Weights of a small transformer language model.
Architecture: LayerNorm before each block, rotary positions, biases, attention and MLP in parallel.
Each number is 500 + 50 x the weight over its row's rms, rounded and kept within 0 to 999. Layers, rows and columns count from 0. Numbers have three digits each. The size before them is the row's rms in percent of the matrix's.

# k: layer 2 attention key, 192x192, rms 0.0456, rows 74-106, columns 48-95
# q: layer 2 attention query, 192x192, rms 0.0473, rows 75-106, columns 48-95
# v: layer 2 attention value, 192x192, rms 0.0341, rows 0-95, columns 48-95
# o: layer 2 attention output (transposed), 192x192, rms 0.0367, rows 0-95, columns 48-95
k74 089:547468476468476562508598519475451595543488459508496500503548530388472579531480536508448414534485490445532570454483483519420564412546440509481578
q75 092:539473552501541532525545416552471492503555499475484475488463458503479461495473521499543504502498517446463497483464517536558526473525459437511472
k75 094:424460486424428468495641448569514516502507525469406505525509454549424537529543545473473547442515486548484512456506560531411594518513456474523503
q76 081:511556460547619490559489537533563546590385531458537488526500486453474505509434591519585531426485465405539477533489516482592495562491444564514478
k76 085:502520551499489496524451508548508490527489430445511528531554444403493462523462483484511525543484469449561522529520550482523489480566467439505475
q77 086:504459464485381440483536564578459522505482517634516480521562559523478479507551492519498545533522545603409456458520454464497472457491463527454505
k77 089:488472462445520468477607541520486495503574529546523503518536496487501554565496528597464507543572513569460452406510477565448366491409487550586512
q78 094:491541462596474438531527501507512421494546519536414583518502572650544466503480435549560414504539451512333466488542389473469561435416519450624473
k78 095:431469484458500439503539452508554486531527472567542467510498462476475452571555544513558484401504535472532511506428512478460592460483482551530510
q79 102:531483503483425496499474352470487521459545453450463467526466521482573458466496431457502343364521414439495493478497533545454659588610527474599488
k79 104:497523507512423520563458509463519463481481438542444459523438580433512533489490491448513446447524545451457527509474490513518579568623523486509492
q80 079:519422473460535443547512467461426535506566489449545442484487467512475444475531460501504512398489485467616484467487551531483473519513501423568473
k80 078:536523449571490451556594567535573474489520477461467568474481471448499595364526452518515460483481496462468561498530511391443475510642458555451484
q81 097:542524447473511504530493473493471520526504635449460423525553478471456485541536496534451585422553482577545450498498521472630435452492415477481537
k81 096:511478514560555476456538479437504509487580519494475485555550423486621528521524485557439468619496525532491498467500512478472474461562477496624497
q82 090:450467454483477424492486395498555416490469456523365469581488538582521471455483450487481489511582512396455548434554468492476575438489542525574526
k82 087:445469486496356418485508482442544440460498487565545486551486446493539474568534495494466495489504487545456482589459427501567421416549575463529537
q83 088:555463492439497498543420531570429578491564480522551483424515419545515500461494512508400555464448537423478536523509493537560534445563516492511479
k83 091:581494506515461462557433511562576440417450538465489579379485513519530495466433533491528449433552476500515472521412515495415598533530509619436501
q84 076:513513506591475450455522566627509483473503463573512534496447513581540514514489504570440419494449512494494508539599432447466523562351509489458471
k84 084:442488492459524490550474499442470622519515532417545487506432507524444467512451558552609495431528466464571494481490543516501529524414496534488527
q85 084:605469510469539600471604517557494420488569452525513505438516465526551519495486534546430524477452477412456478486471512527520524515564544422403475
k85 086:469427500423544519538543447534591572478555601406438504458440537647485522521419536491508534416559440442544531554497516481547550533462514518421450
q86 088:547515561469580467604506481508490496450526481395499505399433406533449542479500487541633567586394478422533560443525562570556449549425506491514469
k86 087:501543514519511525536475452591561450498513530416435458482445518580434541464515461499530455412554512498469497461552505438431509512478475525527518
q87 085:533621503438430491510449552462467423493560483456442526532456475443491520497482563464542535564507537487525537486441499438477453479521471501434513
k87 083:452460384516477498470442442424445512532478486495603422514474448549459522500484506441404454522416488586449519552511518532558498536529514570505533
q88 087:477496529399426544558391492467420536483433522430509512486450558467451444502474515439577543444526615449511563523550572487507609514487544492476461
k88 088:434515515593560428506437593504537480510450417522492506498485589477543568435456432519464327416517504505487476559518481490446396531523461543505484
q89 091:513479489506487439508475464441532468506517585479478419470547484516462504471451369568558393470469440456450536483568487523611399541447392468581474
k89 093:524497469586558478586576494560506527517548472506393484551573503482472558468492485454491444510528582574548481395478545531482532461549438481526529
q90 079:593506487462440490367469419465438507509553458440462548511430505483521467495549590534436438516456646449462479586496498490547574554533546538405539
k90 080:451454578511420494472448438487456489467389530547550426513476459510518473528474434472455386470546498533508476532508520491389495631572475532592517
q91 089:474541454518383550459483477456449407544597370530446517449492438518500440439427542550396412495515464478513515532389480497436521471553453470478546
k91 087:517434508520471513485415436386445479484460457528428446560467402552504384481532538470522462482497555525479494559484493573631558485480522416566513
q92 089:496561493520507446529513476453568472512442550491534457440516539565509482403489446452559465481521480461426481515635483488548570496477538583567439
k92 093:484477538483453450511443521619503530501488466505576484508474486515551467474480469465562546514512510561491472507472474429423458385522484541523455
q93 089:480535556410507516481469455504506526525522568487497487534512531458576557478428574382494489432505475514602509470436588501472592496522539498480555
k93 098:530560520558441516479443496453518538509471442443594518419468511497510547439527505460494516490414483433501546606516450523551596436561537409525443
q94 097:510501491527532520501530522558437535457563552486492488574577428498548534519569374569531551570500479634416432501422512513491364459499486474497511
k94 101:545461488539523575531584532503516511535577562504499473467587526415484534586499440545473446533516493479555529411554496480542457479468520450459576
q95 084:521504449560568545478499558480438497501481460532533467523490551426527537531481588496477572495488590615619477518518474485493425452537498495346450
k95 088:497500502426554453387667476392495512481494565503529510434588441488533530492423508614543630599489454523516483540477460490424416566510516494570477
v0 087:501563384595542560578474406529424488473459517493473467478522527570468483559468382430506500437491538616478473519545472456481575498494419465355540
o0 086:467492500466522499494434410540538521500574497458495479555567542517527498514422564575479499449513405436476485461588487394506536509428525474528485
v1 078:506504514501432498546513534466559563535463559454451462553394394349508534494439453435475451484476520448485499444588487493595477489438512555625515
o1 077:448508476555515595540530532443515414465567474554537466426445444485517450494485537513599472530520559455501524578424519509375517494513497450509502
v2 089:491429488474528612450516510581583491495435536526474427561484442517438564627543511472444509525481498468480472557550513479502408417370461448396504
o2 093:539525471550519552482367485544429409355518477506499571543517495418530444458554383479529438522456545523491454448488558478545543524457418484460572
v3 073:538525510429397533572533516477521490455529519468403569513502466423422527500457447458479510444461629580467469540510577501546392550481444479570568
o3 064:460459521483531577465552510524491450491512520401458520464462439450556519512449494554507488469544590490522620475472437449569566473455473527502434
v4 079:489532487498521589586532485481534450528520476507499445601469415517519544521524531514514487446430495592458468532550498457468449499528504389628438
o4 082:428437505493525479426508499513502496487559468510503491468533482465634489585478463540557612431452585481460563483542496544501554546510481628550505
v5 079:465507492510486546495550410476510530467501456507518486482520501466550524502563486514505536479523586602505454491476537532569459507497499459453530
o5 071:551499459576516489550383526530471436482593475459431514504552455499442492411479543509527461473579469512555417530459537465495595488443577422417439
v6 076:510457481533555495479539493414468510583418514574566591570423569449603472588471423567557482510413612567482519571440521499514488493434516513444453
o6 071:516502491489538533424477448493593513449429449432488578551482464508545454443564497541544479523496508470513464452543577493473529592467408413459503
v7 081:522571494508447597466530470539467524531466551430450522550505532395505472485517530417373491482552495527575522486526576523543473508556466440486505
o7 079:542469583501472447545521406546480438367467471509481516532592378459448467465436426500474414484552555508540478547490517551458581476448487459463520
v8 080:506474452479519499451558485527551526450550472539498499505473677488662466513506459466540477586505667556529560594536414505421471469459462459444476
o8 084:505517406487613544451345506522421491485530453406556605563437510528487480489489453555499454568469435479483503465511471445507590591418518462518540
v9 089:492519431449541481509483494532443495520493496440551462525465569519509488456576415469539533529522478592514490603490454432475587559480531529493485
o9 087:443482512482522389536581562576506539536415513574447482478582597570518490478431541466478457471426481526475474513615478524494485454498497543571470
v10 082:458489536541525562455575478525471516466449466527488531639541454461493503529470409497498525512429451441473552444519542579526423401513461540589478
o10 085:437486446418525573533370477533542408423543415488616543445494478438484471578453350481500482547475490475552504452461553513521585535513458414526566
v11 085:490527524447537496477484449560415629561491493501544464447525542528440547468480549505548551451457459529512569581532532525473601491554528603489618
o11 088:443479477510546419594496551518517457529430436562527444454600467536495520538502430469483488571433532416538523488593505522476460480538509494497481
v12 094:448443477463525485507483517499478508525541443528581545498490495356516630511413621540506489535457458502458514478533545486499509527478525517498451
o12 099:519518580473479558508475531535603514538472458490620430494523490571506467524526463524453523497446485598549451499479595522529559447597494528469437
v13 088:420484520474489557411456377499498563448476585520508471392461486519522447356505519494491572594472464532488520521542473456356481489467462546450518
o13 086:491435498504435447493508506519436490568562440488455523593489564429534564494499374525488549570466551434479538423561496457479484547514509601442441
v14 079:523568527501481526415440462539422460581530534572480504494558540519466509505581465484591490524434448470551508486425526501496562389483460499546577
o14 078:517498552418471482457529504483498519486462521503584480489459457480465449532519419514544493587454553448453597501628547507514481578535389473557577
v15 081:532430518516499470545488486495524457454558593527436547413570484567443434498518497494529391496535584499521525485487533517515476570474466438575492
o15 082:475502484501584509543553471410457522562589566423481514493448444498483525437545524590508534433654551507481558576451388497486516492506527488539503
v16 080:470606549539530511583504487526481513433530523471578492521526483523471430624336531481489493417473436492353498505587474575504454375457506512495499
o16 082:513558440509557692512431449451533436471558445385532505484485460488490572588458494500527524539475425420479517456486499470491554481490464446530508
v17 090:408515559489439463480406481577435398557475564542442518410563518506547519442618419501520469581544482504578494469451575525463583508525527440434571
o17 095:592458557520403305532579547563537563502423530509443596499548563469467522448489490460435501441544552535497499519533464490489411407468511538457507
v18 090:518605524466481472504486480459613512480611508463491400583424540450552541465442519493485447416589524474510531458580528473448490465485543492534386
o18 095:445553471543645539547473471456423508504582531496531485536439478548448463476577636562544463473527448480427401558481481490420585573468455461559554
v19 074:584455539477500507407593521476504487456481382551507469465458536539480408578473435515542394470477491424475493472523475478510498631531479547492504
o19 074:540477449534552504501466529436564556563465640541513463503438503550526563403520559475445502482494469426504552464438448483513351470505461471507542
v20 093:510555550524447543486447489463423461529535549510421468438638510635397502513580520431488496458475464513506419451530520510593557410500478476520579
o20 089:484564475475418510560493516508459519545466535559576486527498487473475527494391564502450526555565474483482495527569493498568553452613461515572522
v21 083:612539526527525465497586512511570479437589453497463439591519561519539507503438465524424441487598550558445400417525436527505530484514517403469461
o21 086:473581464471596527511432525512485446461484474465525574480453528491495514430418544512511418449539424513479441578464471522475561447455519422552535
v22 096:568411472481632537517487475520521645433496509434545553493501602524564404476463439464498545492490499425584506435434487555525440435502480473567514
o22 103:513530435440544517543432508548434518470513550454486473471543493531408495455477454478475401512499400490514399460438451446489513562524478412546537
v23 082:511513446520577609547469479555471458480522573478482483587594444483497463592555504379431595420584538547528604496543483525543444526539538474521508
o23 084:509496491505538514541438511516511483424645414490448486431547391415450482517456400492471483519553559534567474509503498459552598495493536502536513
v24 081:503431478468457531479449503590418445538508461409482506495543451453425462375495452491482503471483473517448483504493495465512596458682445530478589
o24 078:445453573462461416533576577494518474464547471619474392476550512514506562571393493502476493506484479509504543548540464510469424407490580501476481
v25 074:483555585484588509439473457551503504506467506463536512464496440544440454559506616594471517466457425494519465419544543633515545467440504563529484
o25 066:542543454575463471560560531568541546466399509509525494523550448505387572570491547370559506502460475493459431510521441495464431454491438586514503
v26 088:508467510499500483469441422481442405485437548453443484439469532686490529506491419542617447479521459526436461489465510504482450442409474484471492
o26 084:431530460480511436482515387527508563535501555570459514604503547491537510521435581515466530597477476502352416425553496483475495496436418468471512
v27 096:554476523500470535465424517536494495534420474480404506405511489508493518530487433565573495516450361555557483458534558516471543530518503546528566
o27 098:519483556587441459547548521473578531524357505561517473539556503478498530506482628481537533468451488542472497508595545594515406486547456567515535
v28 083:533558489443496474570551525474522501525502516428521490489535415530389509521422524546525551399474410511505541526559548442527428499485478481567428
o28 082:502555544524562564494493406569458486479514551401497468548589448470445555539529570506577550453483463473475509459507492516529545525521401541486407
v29 086:463507492500565589587436531443472511514502499512541399499478561472557549456397560457506488503436498438460497521498510587409446427531457603548423
o29 095:461503447481567589527419456461449472469507402543613535541462466530431447575498555516560453517466473498524532487518486523445543576467539473561529
v30 077:516600488382377439465505557507548456532631500461574482500484523526535479439516590496525522540505530550559462573561541479610468473505446486565430
o30 070:555502549495513519543526444545401489533462546383439573488478416476544484436445587550517493494517577474562555537498415467538545443477566522493478
v31 084:576492490469470585485510456447513504528530573472535498481410440543441451574545447524456598566563486461481457604498506380416512491456523444401516
o31 080:475529531536516475436519473504542554486575536526441476592543393437456518474610493495493451542407533521454506453501515431526419530473403564508596
v32 089:504477459463474533542454539493459470529482489531582592522449515481513443443528500539536538548550525374478480530506442518556568427483477457485564
o32 086:502458536391422465462580562502465472480546586552512545512497543526512540490503481504494456446591505472524525463424442508445425503488551444539432
v33 096:537460505509515471356374425578461428510450586497493474574522443551504551479626607460575429506485575479554506594487419554495468456511516509470458
o33 092:485511511506474499451479470510318486489564475524465493512447601444606455511462395486527563583472555533439489491541562472510572547498498461472510
v34 077:432562529524500478420490556401573492538456502446532525502524434491497550390544561407465473545491484534493556529554521497482500607469550533493507
o34 081:477465525559426465521511436508548492512401433526543524412471475506517499532447464492524616491494575521535559560475534561489543521549520639474490
v35 092:486617575439570445531476588460505532464452518520563563514434475356444542534409640540594504447533397499539504488512593508479483504528622495546437
o35 095:580553573572474519500485516511588528562384416453522480402516528543529494525597502553504512464526501547505456498478563598484469474544383505441433
v36 091:508544427616546496525518505467540583501488498514407483562501542528513490457524488455522626497496543474450500540545472492543460497465475502564505
o36 086:472545510429583564486513466521442480418554547456529540506428467426466451529440523498583470524532511417531488382478403419504550559498516507666606
v37 073:511476456488593472474432446470422467600441548479520429554453487435470461494453490503537534494477561429502439594541533515425524426446478463477468
o37 078:407476462441509537475509511534412508500605504554535497549476570515519539551487498544577469531489479492469552503524506479398579572571474433546491
v38 084:495508533537507475508472521525515472496494522514510457633517579524424545631532518519491585569443594501411494561550463482539513394489542474500486
o38 077:485557482423530567454519503558397432410558509484505569552489468532594590518447447473445415580436465537433506477527509504496562485498522441540522
v39 081:444575513508420607620638690476538518425557505469518391494484534488510586437488553458478494510526578495512501434559520493463423468452443560483453
o39 080:462468509458503510532417469504463470483482467564604540542510379526404457483468627477419429469531448522528469478446541496490592535505597534517497
v40 077:515463549447506552527513476535460456505537463518442461504379453406480532504395516530476546458495456470507504476524541472536464501473434510571461
o40 077:583509522546541527604476539489581486431457476498521511513530474433510485487484455471447453541469525574560499469431535491487584460539446520424481
v41 076:448458399494506480531498414426525556547447402551500440485508438541546464572551594567510567536464513563511528593474529485458492602477480553513621
o41 067:505438533472431547453556438496519540455560629471483470598557528462490541537419453458515557468414496443549474373438551487555447529464579501507500
v42 087:541486471519550440578516612460478575489551405524516536456469526541457463536533539514480643623460498534381506431531436426490469481534558463482422
o42 086:502567436546571602495493509418580480493486496487486493607514408469468603461570491518518404536489480526542499494455461577472388441498526504558519
v43 073:463537474610543444511493487592438405505531510505510533495477434535576533508536476473513424488539492564484471446545602541557630563490504492407532
o43 067:421520525481493499577610497553517470523493553469462420445543578593506462438438640497533516414550515517495428569553538457414612417473542439470387
v44 087:529466514507488479534533506484489440500491478494423519508445524524570528539503447481458396491409704512495429513424472488455508493501599463391495
o44 085:503488431549548511474499487424520471484480427451478570464431602525547393409529485573533524483552496519537534566475502485445545499442518421446541
v45 084:557504483442480532402557592518586475515449502429475527607444419506504468514465528446488472554437496446424571441558554494503447547405593478528399
o45 079:451524481508532547482508459572541495439449531534536480550502498486445511470488522413538530497451533458512425496457513480455581512455390487521509
v46 083:537437480538481487509564622523408500495490434489469525468523503442589474534620416501436467531444532540506452504558605545459524589520527461558474
o46 074:502506524467521536554436494630590507461422468490527536531527374547434512478319525493416454547517494520528552481495458451443595520523622536549511
v47 081:464559452497474577547493546452557561548521534481459529440508493493350470566461499535483520444561491505587501472525525446521497448585504515476527
o47 078:449473486469467567552499474497422375463558446555550535469534461477514502587529483505445378509501542431572495559516439512490518483501457445481487
v48 081:499443443520531539477502396514521466474492503514547456494567485513625552564497437489605512500424453448460586500507424516476500562554508495418535
o48 081:431503444481566484496481551528482457471607556558538429501499503634469494455541446554457445586433484511480450507500594445470494486502518364441518
v49 096:542473536527507460510529456471510435538480462467541580568438534451551506503466508482513385639482541496458483511516545411439571510370621408444438
o49 096:442519461533531496439481550501550477499541534504508571578480533548568518385522434585472450496519553501490531554448492502472464476424439485463506
v50 072:483461452506571557482462509552466504507545470540526466547524469497597480526555512473547593468463536516518496487512559576445521411516419494478521
o50 066:440445467404480492541459574432612480531551403596580490438532530468485498569559422556434507525519442496590485509518543546508486518538570500500507
v51 085:524487454508484494542548519431517321494480503496441450553500512379490579501555516437517516496478556463543504424490552434529470536478538506577389
o51 085:441515455551531610519394521451482405514596460502552512497481451510598455476517428587468485495571603520571529523479508555570552455496448437513581
v52 077:516514533532484404488473534574520578435470572360528465473458452460451468399545591432532481432510541410521479587467444403548519449492482530523438
o52 068:501570534527485522518473522490405495524562489491463477415507564494500462541456494523534527475545492541418484494427493448516511541503478517549536
v53 083:522427505456523445432520509484379485458468514527539637454516481457472426447586423493562476513519519517469563455476539496489575512433522434456567
o53 081:433469495491466485544588571474617474531476485523513496543530590550541574496486450527505508458559512454494488534504489558437473430462440439440416
v54 079:475458461577486604452474470407518525502418480570537411552442444489482538647520566596504548560476521467433533440519508456576599440415597498425512
o54 078:581537518557520543485433531522529462379572522528511538497558382441489512478573388444454433503417524536541462514479570519563388419477459539481561
v55 087:486453498476468501460569443566480523466504429459573543488544504441482512585464541512503585487431527512550482473485537559433424433445482510482517
o55 090:559504457488484571546327578476571452529553370491537568463508439475472511539430376525377470549435461474538593494473527523530529534541544486468574
v56 082:417511542556556581420557506541475506519505553549413506506503531494531465476542449382487543609457551462366484491525508485478549496520486568378524
o56 078:534476504499495425458467466550494462459465472515473574498456505519481485437440382468511475513533595472529608446500470433465529503466625465542555
v57 081:500569501502464461561480492449543500430441523430469509464518520428480491457441523480470511559537539487498551524526464447561318558574494485517379
o57 080:496481520556561593498489444439440432501561536432436586479481501450573474485546459554555545528526567469499575492450477484535583605516397489506480
v58 087:501461581420530428397529553466624468477446546519486471454461486516459501472525497591439360515454517421536524532439466515448537534457668535610506
o58 086:532493521576500376511529539478506507458393524508460503393488542494558487492518385437517531462509581607510469526372455575552432469541407534460532
v59 092:539480521481518549529434489421510562469472513508538573466544472473420460444450455533643521440506454513522516434434457473527425487565485582482587
o59 091:547510545543407473486528483432543543568457519519467456445458561464430544584530596452519564528564478514478496419481460539559393530524504531540524
v60 079:468540480453463491525480476446506455543558568432454494414432470483442432558606546526526620470529457554535503547514480520475454416446531441506492
o60 080:475494438571511581508479539461528508591571498458452469600557446450521565486563550538507492570519500528465415497534510489500470509498499567505438
v61 081:513561549520569488500529421446595498478539522537519513514497487414520510483417467562542434527475526463420495490541544547528481491526486565592497
o61 074:493462548498508511508563532481512429467525452476480548390516494505530522517534436503551522467504569578539559561432506566470527420542526491415446
v62 089:478559490507448481504577525545360476526512550537508562505462553452468536580493509512475530439519597555465450489559556445558543504447449454443473
o62 092:534563494502522583497459506534506509572539515447508406545526436524513491421461599558437476532534454443508520505542574420467646467560477472488441
v63 086:472508537500642454446492522557563504484526428539507539533572448477528500491467477430473534589489520541522511454535415486497535391553529483450438
o63 072:572529538489538573522502580437517429489525488390536459460437554541494496457605421498511529428496503492543554539504517499552471464528569468523514
v64 071:505431484553458493450562501508478508480505407571564529479541502478555415477497480424475497478537510493448516521474440490397439541536487497535529
o64 068:451493503493521504396454506429576557559541515492495464479407511497496526527533418521491540565469488363550589448508533483532421570507498510522540
v65 084:444473443433500475506487423493543444527539545495477533515429597548493487436499485490412403482448449464525530468488513515522459428435493521540444
o65 078:519477462546555440506485565451500514474537515484469471443488467438523450502509472517537544486460573545522490533468530432529516498527432450508594
v66 087:523483456516443560435463523548423499534536442518566483541531524461589444436528495495473433534502497604465474431476499456420594486539545481419533
o66 093:525466418531523402464445632517636537609449377525520572469463537515529497483483532541461469482494496464508542577594503533424488489473526552501528
v67 089:470445462531487506480558440465497511469460406449482538580515479438463540448506486444389509532497573525545517590555405477437538570467491532442449
o67 084:479511480485518564506423435488511519537526482427524519592435473523520499459464426516456535535490498420505630514526501428561555586449647554481459
v68 082:447543464557504513523623552470460600563481528548533439457310481487519470499448437489594560438494533535467502569500453469417544472511478467525532
o68 071:469517467486547475450444527468527522539428458517535513440537468470445456523634542516569471540526461398517479465521533545428437573486432503541447
v69 089:530518513497498572435487451452495559504530553531536568522527426553463576532528494455553615539527435468514538490484467560574485542593434509566541
o69 096:562538551397436558477528467503453516474443542478540457468501524478435442526525429429465527616480465486504446413521528500589480555558468426526477
v70 073:538422545557439506599483536580490556541497377486538506511552500558438464528443447451505571481603461538502456506478490479566471485557470455574557
o70 066:491512465486462540512497452423527554482569548579444482482519380462442497479430604512478414465560402469543485490428489501527412431431547472533564
v71 093:533555526585427571510471573501570537492493410512566513519470443462520560531482481525433356511510479545452459479607540504499528529462473463586488
o71 091:517538543557480499492482440538543526476404584551571452501507409567432477486477635467545520462444449533407500556540523556486515564469445537567506
v72 084:498501542490533465508543553555465400511408473534548468482546471456503456435492566423468511569475534456483491501464531563505482530528469529573503
o72 085:435462499496434484561526542571510432409431478558507543397516499569532496427404371500471446535518618573609528537354554512444566420535480398418489
v73 083:495516493539426469531506529424543507507451352408518609501550538468419483535520583520518498499480383500468541482510581494441462563510533474537518
o73 076:478475467529556594540457438566643539459425520472493531505569406468483493486516509546477527568439460524542424515462570539476506517485341509466503
v74 082:521499599580435535450431461531503537489492459525427522654576458456523471456521511440479514463464508534481554395566495534512499456499456540516462
o74 082:474547504553499506524408450455543415454520491536519495434465447402463476496520418455583500495576544418536423572489551555499521493443445412506532
v75 080:486380594483400521563502516519448501494493528489499443456458532567494447459347440538529509442541499544542516498498500495442424458424475501381507
o75 073:565478499505485421493454520519595552579490442422487539485474614430545516565572602516482608488488417457472510369514543496494541564511474550411437
v76 083:493558521490446476441526526555441484502520551511492493576507566488523529443532447385489488398522469391468484390469597530521574497492475497554511
o76 083:493583456462556460554358539539598474550439363475533536405466538401482454462435459507440545556546518461523518464511533489463564423512444471539580
v77 076:532567461458540573520488460463506513571541584411500415496406534532444451459517476496488483490507475422445462433488489521409514506457505573506508
o77 069:475503485570532405496493527468589522525477449585505437408606502440526500521441533503505567459474483607477520520488512538540473510590458654542501
v78 071:521469551508433513504487563466453554565615615456576514539540491411561519465541471445447452572547475496482519550518483558516538447417503542484496
o78 062:469552510456569472480507593430519517484473429543630486391437505529486501561455436474492516465532499519448530490503456471526527530549569596589477
v79 082:428454525532530563446550507521427560488485465589640532508432448482513453463473542474496419517478471488555500456468551437392552547506500512550536
o79 074:431452396511511432498461481469570589604378380546591563479542452466493474457602464447511574513436497457469595523577545569460439623519419609494460
v80 087:482563436437558606495496405512442462537493584532488454485545582566497568543556440559523448428473412498542435429393468518495485485480508538550554
o80 085:614441484522467381501491512506480541489447481509528545530509522466435402507518599484455527465503445474476452506616491525514496577476338515540581
v81 095:503506441581429432574478424487422543517467556459462504430529393471453509501609467504606557434589540493463492642506444457594532584570487493480594
o81 097:531487565468457495495626522496459545553585584528424408501559532482476536504460623506503530471554508541475527504504492440493461477564577522533447
v82 088:476561540514435526554543559512515499464512545576499474440473576533503408470454510556559517476514496517578536412468532515502463573477412503462588
o82 091:593511492462389453487476480488458560603497601490471520564520471474436570457532552441462456524543463368493545452550457518535414551487522513548465
v83 073:433482489494527525623408538477400534521410689518496442465507473547479578500507594527528502531487541490585489559476486571438448467560479580518537
o83 072:489429541425401459488511512552401511500553428556595513484605502473468472590483532465474549418511462553511485492467582512480537536529534505473472
v84 079:432484514415497613471448471556455432542549450526537505473499479474448486599533513579432451544482537494472477417542528538581541559395493510509521
o84 076:574542488594528491536445481470584542476489614506522463549551449505515496365527504462503524464464476514491520523543519518584436431451452531519450
v85 088:568528551573551498457497479465572490483457432505487444542522553570506441465482560494516474570477488452418558503409489494417507423442472423527511
o85 088:528536445499513430350403529523510520485465571495505527443502483458431547541491436373568477488476452456485473486435554545556383488469489533523553
v86 078:496515499531545504472523361554461529514622428495528462524504457550467443477461430518594519516459523465499458493538422471539437528487505464501497
o86 067:399468450447519489504542514428528594547604562501484446596445479468519632456504502482523436548520472489448550494466539479477439435518552459471475
v87 077:464519480510547494481483458481504437383497604462498530359602501540560447482558445567489418461548470486519492499488501464437481544469516409443472
o87 072:528553453496511454583559543531503567589615522529510417523517556555481525497487601535450504524510496516418518498557434429445541477562455530500461
v88 089:511418541482508564531475478563476493424455458426465545464553514578482456477491502413466427469538440477532494450442496584474464490452430569479499
o88 095:444517437486502478596460484528494568534463555527498440519521516535407476461417573481437536524532390507526418444481498398563585488557465488484513
v89 093:434500545447528427511601540558441516544524388456506548511599455394471461468509517508529538537467482516502557554516538483520561419589483463550486
o89 092:515460606417508508604516574524541427449499416455550542418553482508509500536485329535472502498491570481599583518501480584502467405491562446490511
v90 091:517461536485530488633547594463492527517537459526539511458449502524566512460504574521563545462534449513547461421513533501564473622456501510459443
o90 086:525512537549472503531431533452628514522448472538534497462513550529482421505583563529435517491554496452519405455472432516509421473404460517463442
v91 080:535503394466544490499420444549471604555602499466536385538452454533537469461592516510487585550515454423510526529523480430536554482552482519477507
o91 080:474546517499476490509470483546425478495588524547395480579503453382490537501454495434517449533484545472487482469454505450464443409519588587513558
v92 088:496504457468487527472487365458587417525539499461496482435428397583528553586441493568458654548544465523399488501531511479482500566486586434535557
o92 087:403466451525516561428576501477510508467569544553446478601522490476513557449503434486457465587450521523468444506454535480510437452455476557457503
v93 086:513495558605421537548511434539460551472538576472507520500536509486437477453536560426515495432491524490532532560490452501498575517621408537435509
o93 090:537535525498443518533442486490420483540540476521511435484466473440406537566471528490498557560522513413450622480602482431478510481505536497518545
v94 079:516454510465548463518553534496517617485447489518538521591458421460528499505422552461485554579488513606530461488520478495617531416481527444454516
o94 081:504558577448458625482455566568446425485527458442539510484470544559585503518428427504475481465481516460471479458522484437501494482454588488541434
v95 081:589426525588459563429535521524389552454449459467493552549501429447369444508531550409505517515478568444501497499482442529562438455567427507488557
o95 093:467544519481495705544387490496435412447505509506544491518536477453450510544430455479552428586522489432553563447502492443563539505506492412560562
q96 112:508590557485601479416492578413544529536494507550517489433396488469532571403475471486486387447456430470504529534461511483568553476537581474543503
k96 116:505527433435485509457613554461539473470535507570475490588498561505497472577555499557502528490487473545418512389479508541482587529513444555612422
q97 156:549492605474566490419391531554475438495465447631606504409448441491515612474485496493517465553482469453447481582455451454577514541580429587570487
k97 138:546537491435545496475599522478581544419512472527472493627415505490593490513560472499427447513455520592453561500536553535432514546492446512499473
q98 166:447486395502508550562577431525490507472548574402420468598597526563487408617553532524499579492522521502483465428561531459453484497465481457446497
k98 147:476483485528464499559403455567445444592477464482532501440521479473402496447462513425524485534550488441600476542472429443516490510523573477484526
q99 115:502528466541373480512561458487514416472486547449395589577578495513473452422557422491414457506446503585506490564467495574431466471410505400477538
k99 103:418508408482438507563525532585397540537569594385429455440593497572453542534510510570554582539598455463575459443551505426552550448525392594347542
q100 185:552585605453478504478431525446510505504427451573644472439398530416509643429443514495457436509490477489485547606501472508525497517542565524596499
k100 144:555503504522545511479596544451612531437487515503437503616429490531599447526529523484469501502391525518460524429534629547512492544476454506555436
q101 094:499456473538560515498484479537490525500533539495550496471471485503507572553417587544539537490472532442479470402529506429574519580558463543511553
k101 101:520489483527495481532477433539522455508516486398538494508499476500477462459426497441536497472477563457572567471517457464522474509508622382544470
q102 149:484411356539553541583552435528497502474592570434411485556523534517526382616498523512552572438487562523475461391540554473476561493469495468415516
k102 103:438502522470523537555447473531420424595494505476560508473538479492449494455453490453550550529584420476563435568484403489504521496493505458524552
q103 096:440607520458387596585521458479476483462475490488531487590549515537479529524462529457533527510504429546534536571539500468519427545490507514569526
k103 151:502512477460569550467560507493515529457497594519450432541536479512504592555563473521537494493503487521522472507509565504572543516499349610466521
q104 151:477454378576566511558590452528506540500543562420456493539485518546535394579480535462484588443513589470487474386562539483483545484516542493417528
k104 081:511493527507447515549427480581453470564524472580581524468490478498484490506428532448440481497549429454522495571499411432538534437529557451573571
q105 074:491541524364367518546557472474563514490441553464457491524538596573401533479524442453487408493499448579484519600527525435417462519435521478499484
k105 162:511508524469527514514501521442544598440465507519487468544519513537555586532519501502507433526457445488457513467473583566550526519484420539503474
q106 091:492578525454467496538515568478523434532443455562563519544523533464470607493477510469526444497494423565480531596493419496519444525453452441557515
k106 134:558520462495531473493571525479580546446441556520418451539492474519536503541522508553508505487426541538501494448495595570532500557511410574457510